python train.py --num_hidden_layers=14 --hidden_size=384 --num_attention_heads=6 --num_key_value_heads=6 --head_dim=64 --intermediate_size=1536 --vocab_size=7675 --hidden_act="squared_relu" --norm="rmsnorm" --norm_place="pre" --norm_eps=1e-06 --positions="rope" --rope_theta=10000.0 --rope_fraction=0.75 --qk_norm=true --attn_scale=0.125 --bias="none" --tie_word_embeddings=true --parallel_block=false --extras=["norms scaled by depth", "capped logits"] --init="trunc" --init_std_qkv=0.0252 --init_std_o=0.0252 --init_std_up=0.0252 --init_std_down=0.0 --optimizer="muon_variant" --learning_rate=0.00823 --lr_mult_qkv=0.4 --lr_mult_o=4.0 --beta1=0.95 --lr_head=0.0104 --warmup_steps=0 --schedule="wsd" --decay_fraction=0.651 --decay_shape="linear" --final_lr_fraction=0.1 --batch_tokens=[16384, 32768, 49152] --max_seq_len=2048 --doc_mask=true --train_tokens=303100000 --max_steps=9368 --dataset="wikipedia_en"
Each number is 500 + 50 x the weight over its row's rms, rounded and kept within 0 to 999. Layers, rows and columns count from 0. Numbers have three digits each. The size before them is the row's rms in percent of the matrix's.

# up: layer 9 MLP up, 1536x384, rms 0.15, rows 243-274, columns 288-383
# down: layer 9 MLP down (transposed), 1536x384, rms 0.076, rows 243-274, columns 288-383
up243 104:431560550412596554511430518457511528476508526435591500508449515517490464520586478604529483499507447511508457538437587428563486402436453540554558550607533507489473532445423436481526528513456416596536488633494495491397579477597488450524544468542492563513521480497582466557472468501518517469
down243 102:472493461500524461581492528437421554523473496593444390444496521454572434418451497513482485476476470477527477471538477507480571512442502490523554593471536511487544542617550450486483571498419511462498509423485525513520459506480556486518398516428476444440469580517442524520521586490532547407
up244 102:438494470514557457480490402463494468537438526413449546518517484539413430563527449392445463458481451427446487524520569579524459428498593478481523562559611472471580495529477549487501517553456542543450531557565574596499518425480410480394446563467545468493505598490392543423553461516527470546
down244 098:439547501519465403493538489510515460503485546530492566521486427567541540589430483486529507490438508556418434557470492576552438420520589553535591507448478375454498459470499470484444556551444535537497418395457484483466522507481506551518487372428473511522347470525464513499440497596492505567
up245 118:529470455535538441437458471528426520468497474564501515530536535529484506501511453485490508535611461552508465594516482466572542496465491480421435420523564373545435554506487448487556573517410559521465470502458548536531443492531441490450552457450464555465387475472460543442539453544519539538
down245 112:445466470549600522526494462446586495426477607596580616531519494454429522393533499489570535463525466465495461530446531503509419478456431550443441512437542383466487463464469545498531484461437598445492473462442476576503540522473466465440539504444448483547403432488460518518473442457442458530
up246 093:456534432529465528557522513510551508506344459542592479522397421563582457486528475526399485597507564425696512493445437540569441534453471540538470565575490485480368550534545512452526505434481413515472411597516531490517498503402449444549497473488568516521521438453438411455395610491491503582
down246 094:499535492482546498511487432531440483535458493494534584468519508529381488514510511546496551548567469503423506462423580482430500546491588527477541556459530526472515532444456494530488510495497506561500514540517477523476535545491425533501550598433491466523533457506464550513457556530475487497
up247 104:531506474575442536577496552524555536533388572477498483490518560466504546569443461479566626578544546512536532438457478413437480459578503475544466514437454510529470456532442516527507521465487477569521563476534488545501531462514432513560509555496471456530489523478458507515448383390470504418
down247 100:380481474536504528444400568544531472550443540517514452578451506511482506513479512575478425453614483499446550558595564482481589501562477501560501603513532499479475507524514508540506532471428465542547532542482540475499593527498477483552572511512513481510505483505615534553494404449429552534
up248 097:479483472427584501479567495520535435436495538542515459562461522412493463532577469531445505381443463434604498507554586535466458525524487529528460500582389401445506527557619424534506555516486495521427471496457535519521434530405514499456566614448413546394490514531501566456528504523614514560
down248 100:526442495525585481410523453473468464447442555540351496469472498446511436487449468598436521500427440440571518544609508552389428399476479477556433511468493502537514476586508524426479449485500540422501461565468473482583507547456550506520498441474455516498511496458540464470496454478435644502
up249 108:485462666478488470515450566450423522441484463494408486474466485513490462510435443459479450470505520447598514499540554468510499537475499476512516531482421567502513511493528530462536520546536518475523545396376467442516621625449465597565560500565457476504600465470432464489465399476495552456
down249 105:480590539501453510499490461491397557487598456479482428466381464520515541502429448461480480420538372456526473469489497525488468457552434501490579488529503508556542425401587454485505498462606523488556554454467441486442503550404472455467574544562567555483463519518420429478456460453440520461
up250 113:494512582471531468460541431548499463454451591566535498485532511486607450494519492603495519469471521576412470547507496495403505428532450448501554520474489567505541561541564491521460505561469522530466374513527524529444492499565485517435492591489546472423377481590538500583490456499490383478
down250 103:407529499511566438537557438417543447514556502555513527402516456631446391518568534535518556523514454537523607476492488449518516524530527451466514551510426463484568475412446447530484429488464558456472461532417511455461525503571414487503453472481503594480519444438550454492417465485602500589
up251 105:416485526500452497450613499434438575493483477520501490430428451488487568520630353488575515580502468561552414510507429463532449534450429378494519463595522491497442579520515395441480532512455488527577476549488509515450537501483438523557482465469500539507475478517520535506489518585479494491
down251 100:519526490394547540427505521545543516502534577504543551517489542437496498506515510477466475558541502552543416477441439560447441447433493519517506452502411433493416522489463476523414469509553549460486574511545514610506474411508529511516487613474480480492492456446539474493499522486568525486
up252 096:458451591515522391489460543406516459549421503536493514440441630592434507586459544507524571523508449524461523521453481423478427539496541541506458509524477496571484595492514544502469505564563467583608498449557485543495445587473506468607390514502440511645516497547461487552400470508497452504
down252 097:450549595556523446493519507541488421506492495565520546523449519507480497519424432378455495500513445546502498478529578605464410487507516534441429570462504461520565527470458589483538456553534540545467448472531489499558532463450520521461546471454536584607480447481445489614475498473508547356
up253 101:419547478496539579551618476466466522533477489563445566510516545509596476514509478469509526480495523481469557533466494434448439535452577460633485458392506420502575575509582643443517514501485493516503513521489593508465420443547599545563571449518595531428543590540467591481448442501455559471
down253 098:455455481550519526595529543492585573542513506485564528504484483551516491532499451518552535511520480498484534437429522439543527452468524394529445548508521463493487519487550540512379545432448449553537504454622419474485452542391496448495554557391517567497568539536485458459466539600520468551
up254 106:518511546507524520488547593477574476373541512518512452499502463483497437541541553535493480600499521529510491466435498478449517493426454489424512480588462448574550516599481506441496506505599518513544472504424507561512529527505523540497482523508513447537514476527504552481454557363475589473
down254 101:524440503521357490518561466472458559559482458437564496544510474509381568535508478418435462510525486520561441531461507470445421415476495528501454456538461506509475510518427473479503483388518584504557490510429537551602468593414473526563491596517455483474426449502391575466506499524534488454
up255 097:421522508459534594536563592562497569520467593518429455514518454503445503540519472605476472454515468531472527464497522527476552563401489517508506487437501455541487492501586600491520526528563447529558490512437591434500432512533442528460513563525450519491533473526495467456505452554541572553
down255 101:499417541542561434503533580467535434507437502545478508477401510540481423383484578545472465511502599446426556453549551443492465580533562506498550498567538535477431465426519547440464620461481538460468544446408507508546395440524418499481504521467571462481483566448481445439565484539546576491
up256 105:525426596534517501513439517446474553599529374499459454563515459508451646657349459441422440506591513475502502514593519556475516465493500502549557532510518486536522528506429545488470430520517538572519417576510503477534512498435567509544463593480441502510501409581573490494554465531497458523
down256 103:575502527477516481547529410456439522512513487475501498479431478566417491489605533467489433553507500535495502382464500487513506400444545528523592541507545595578511486485460477455598515515467437495403429549549479448456531529496485484494501506517448466423468482556511484508579524538375536558
up257 095:466499504579537512547486469518482468552602566578524486492495581509511489450592469480468452596440543494420463524568506471528459576517482479503485515463517407478453633508583415433409420486552564434516497486482463525435489532492614488560469493498404537541476484513463452470468469570643597366
down257 085:464535492485520499470450494470485422530448461473470578485453485452508479528325474471501398492540522509540559510452471471568431463490473505507545547497541416550393431500456487549476414456418541572525497461518524511432496589484492481488601521494520480425454492488509496485502466461470441533
up258 097:438574494550472560449508491518474429477443534508490587550482501489538497492499495478441600550504562536399500579559436547556515527563455464463456517630495571490554599503457584443486543559456516424517510443407417549414497505440401551501488566513471556579522491486439464434597461503530470381
down258 099:476565503537510486525483431504531506432478467455462486470461603496637577516513453533351559454528434463542434458542511550447564467440446535562455529470607494456515552549473538484452514489427576432579471500527492525517590445466424463594579541560513448493450548462563406557521528530434533504
up259 104:583616506501526427558441487503461511514535523431495513532471533556466426539454536487489514435559465472512534476542506391575430511465434493472506449437466490502481539492483517479472420536526552465471477537532440435490523412515490521504563510522427514430513473447489474547436422500427489477
down259 106:477561503458488506493480450572476458433443510434442542455538460528404432528438561516390514486444510513480531406527433479555529492418552524624487537459567497494517491546464521477487540490493479494655495448487496528493433501505482547449502462477491482497449506468423553541559522516428495544
up260 099:517477616468489526504612569470460518497508565436480476483447589411548472463480497616540500430517495445553484507463537451439459585466493542501471452493465414532509491551482470479524436498499383538621475499507476533451525495497366427499451490462473524522567471483494483456570519470434494483
down260 098:409425459467462418428521498494433517524534415522628455520572453442467580490624530523384524520483557515501521506442468566453496519540456568513523466534498499496516449512369500489397506452563439497611550534477503500505484484503517345545587474502555486624524479436465515508551450516535500370
up261 103:523488491460498521458481430558489423518523500536506468405497529592383490533540485502446478454530420499599469536443563489456490563525425427490567519488399442576434414520530527440458543443546429438577569437537435427511564486514515530496565515481531518430492368522491559531541570487479552439
down261 104:524417536554454501476535552513431514558536512557573445467511563529504584532477408434500512454525512466544519509482487503475485320496454430612468572510531495455464448363434548511576603483515542447513580542499476499492577500469508517483459526437584419522564527489431601457503451482544388514
up262 094:496489464352481546601512557495488442582473517492474498442549500466424565527501517532509460537504499511627486527479493463521365568507448434494467459432574572488420463534584457525456543488422498506479450538535486507623459622406544535538451462475506503437498471434552548526469612493507608460
down262 092:512527516487474542437495453506543548510496505559511526514549508567491570497555510487440497575396517572451567515514468547484520519459452501543474466549406530518534449472582502483558484546476502529554561499504513459565438495519555446484512505466522517468539475513553592552475516489600464547
up263 099:445542478522580507489485484396488465616458561420593560501498468529386471477495535371456529437538473529505436480475483489534456487447621533599567401498515454470505418505425457489423544547515474485491451515493522442565470482504501543540496465492534473448508412457464529532515567560524489355
down263 099:450485513517491531550422481484471476435467523537462484467577513484442493534536538448519476361430497459519468427554525589528476454539509537589505492561496554583432456512557469558559471464461505468475471470514457498574450486474508409515533493493513509462489462452499519500484518560454522419
up264 106:451550369486458505507482446430534387500561534438462543503452490516454531463487589519393538540504507498493529453522529422500518456499482461512500437491544485501486559460539599513530575475513452468483514490492520552572524449381434499500479485468398498499456498459543522466575493453494454514
down264 107:480503468474499465494393512552581491499497503463547533537397423545435451387492529444423475636455531528521545487537532502539494428582496475452487486490403501541510558507530457450480502502505518520539487451465518507529565415498493497599505529454522516470439564502484512561476501426466428518
up265 109:486483622506498439551510487602529461496403492569537539589578550502432467536561468428483527529550519569516438505442579531489590442521475474490592505491466559499501496446361500492509513590452456483478444509421435486459440477467414488444481403495396502490525471562531582495490513564472508546
down265 104:439470557575480359514517371484517534463355453563589519511510614476500533476468634492503483535589475483507440459485522489528557555452497591568523466494490446485565528472436498528552477518595412477444600470511506559411503521473564522568443495518491483548569569524486478487600472535549485522
up266 094:502518552550602511553451493432542425527456443546487548480526544475543472523459582647408492548550453540568478478466469488507488504528516495512552555431422472433400512533502453561416468495511510483424491488448483535562544466448488433518445466394427495486513528463571568494496482495485400535
down266 098:450520523575558496557525483436562557402553515497552517589526504527595553387417512486521519532495464447446358608513399560492432444440488465447442429494477566519594560534506494511469525553488449572537472417545531525530530478470490551490526422548458472492495492483452505340529454437428519537
up267 086:451547455427576468464507506539510526498572510516444506531442551513416456506432562558439421525502449476514487562506487540529413515498467414490540437495495435523499522515550549438536491470454423469466565534553470568533368516430488539525439463393515549522481471489469580501471459410485434513
down267 094:486589390481458624490468563520462418480567495483439437438530391584526502600463506530500488502508529538465538528463475451418522424591512588547560596418491484476486477516471479545420500479495526474524520490528546578469581584599540600550478511588467503511567509430558487555528505478540497612
up268 111:466542628457615516591520500456545532434414516443434462466444545533524461547380511506477501563434550424447474490424474540414456536425526614410489504539523485515570532563425528567570484573481525438482397500531457504567515421474481446488469476425532534583529459454557551519435540538505464480
down268 104:485485505482565465535463486490509588423552551526501481575532472554500481529482548467468526593501507462456484474483493548418429510418468453443512534491526442501511480526507488444628440553542455500440513469600453577473466550491417465458527471444489449561474526465406510528468457452537507539
up269 088:428555479531402579480503422564488515541518504479533534512541397448435531440512532489480453563490498531538474540504494490496553507492435589357594523488479469537470555486480557418548416496444398532529483506541431488490484540487429586457474525496462569544496498462465428527503528499443517461
down269 098:483628539520568446574541484588553463512570528499389367450444488592596475545563440418445549446551566487493472402521450543576500470427515524533450487518528437488543487519544424616567578441478537548493451475435559486521417545501547512516497446491468470579508446475545464479391468490566472493
up270 105:498461467490531496524483524527570543521469501588508544515596485552554388528513496486496436402538442419489495431451537410496549476529473496548621485543470528544441585496485500487454486491585527464509577530517521499437474394607525473502565559482472596498536497473480544493536489509485495480
down270 098:575535560464486580451528506450540464433553473509548515496499412533514570417507480494562507447581520488486533479474527467495532538531510503587553590524474530535483501501520540435482466590499509501501445538553497456534536467530559507471502549490489460512553420536447474497520419481421544460
up271 104:345439510528491501585498566555519496545483615407539456475487475488535542396550471407518463433421513483505509595405534460449507487506527557501426478446516479551450518565502526594490439566473541541481454471430526506559432487460515544589507429536508532551484477489526539540601576500431557449
down271 100:479519468589535514468563614496556536463470425397495413461528583451476545510567552482438423492424511487453477538539460417478501499478505496530473540595550571524410423449527567470580465459455527424478640497532543443533550559489573505596489415534479502474505495482467506573441555521517450525
up272 103:555495589481508546534552520556461425479463567495524543491468517480473497551496610503492611497514456528489425528558537505416604535530470557456501518476539559546483398460589537445449513510490547505526467550525479422478457569588482437485473481441505500476574521451553463506496592525420444498
down272 100:513488588450595527449370429503554570487494507564477456469584514481443564529473551540402449460513500434474470568499512574503556461397526513422550446509555506448553480554424522471480537463494594482554472437505522521488536487549446498465497553432459591529556353508424481531486460523482563506
up273 101:502529455522588550506567448506541526500499545409527545544442503572485425417660578423503479488506510514506546431558442462550518244533471523590484458463462561561533524479490435494503567541501507453514492526439508461397508502489440492488478459466611461422480565431487485536523428431535530470
down273 100:457513430527489560522507487541462446619497520450536499500453423471464598524541552566484504586533534559444543447493419568465425503483503489509490542497446416560489518543503442517550488461530584370538529550471425445438645448440452544602573608491514541507435424411511539459499444469535425448
up274 100:500357511502473491405454534487549498485560477454439497530529512585521474486482594533461505513463511542440491428428477436547494426506578590554412553505525500527488514652516463504407609467484474514602547554510488496536524466421501469502410543430461440445446443512606577469556431465522446474
down274 104:432465466521616525542428516483417495494500536459544452556535433513488518546399493503432482500534574554488549470516497510486487443505522586409535485524454594475574407549461545485500529538544511408629570565433510457457542533436522489464466560487470479491576454461541467530477463518481529497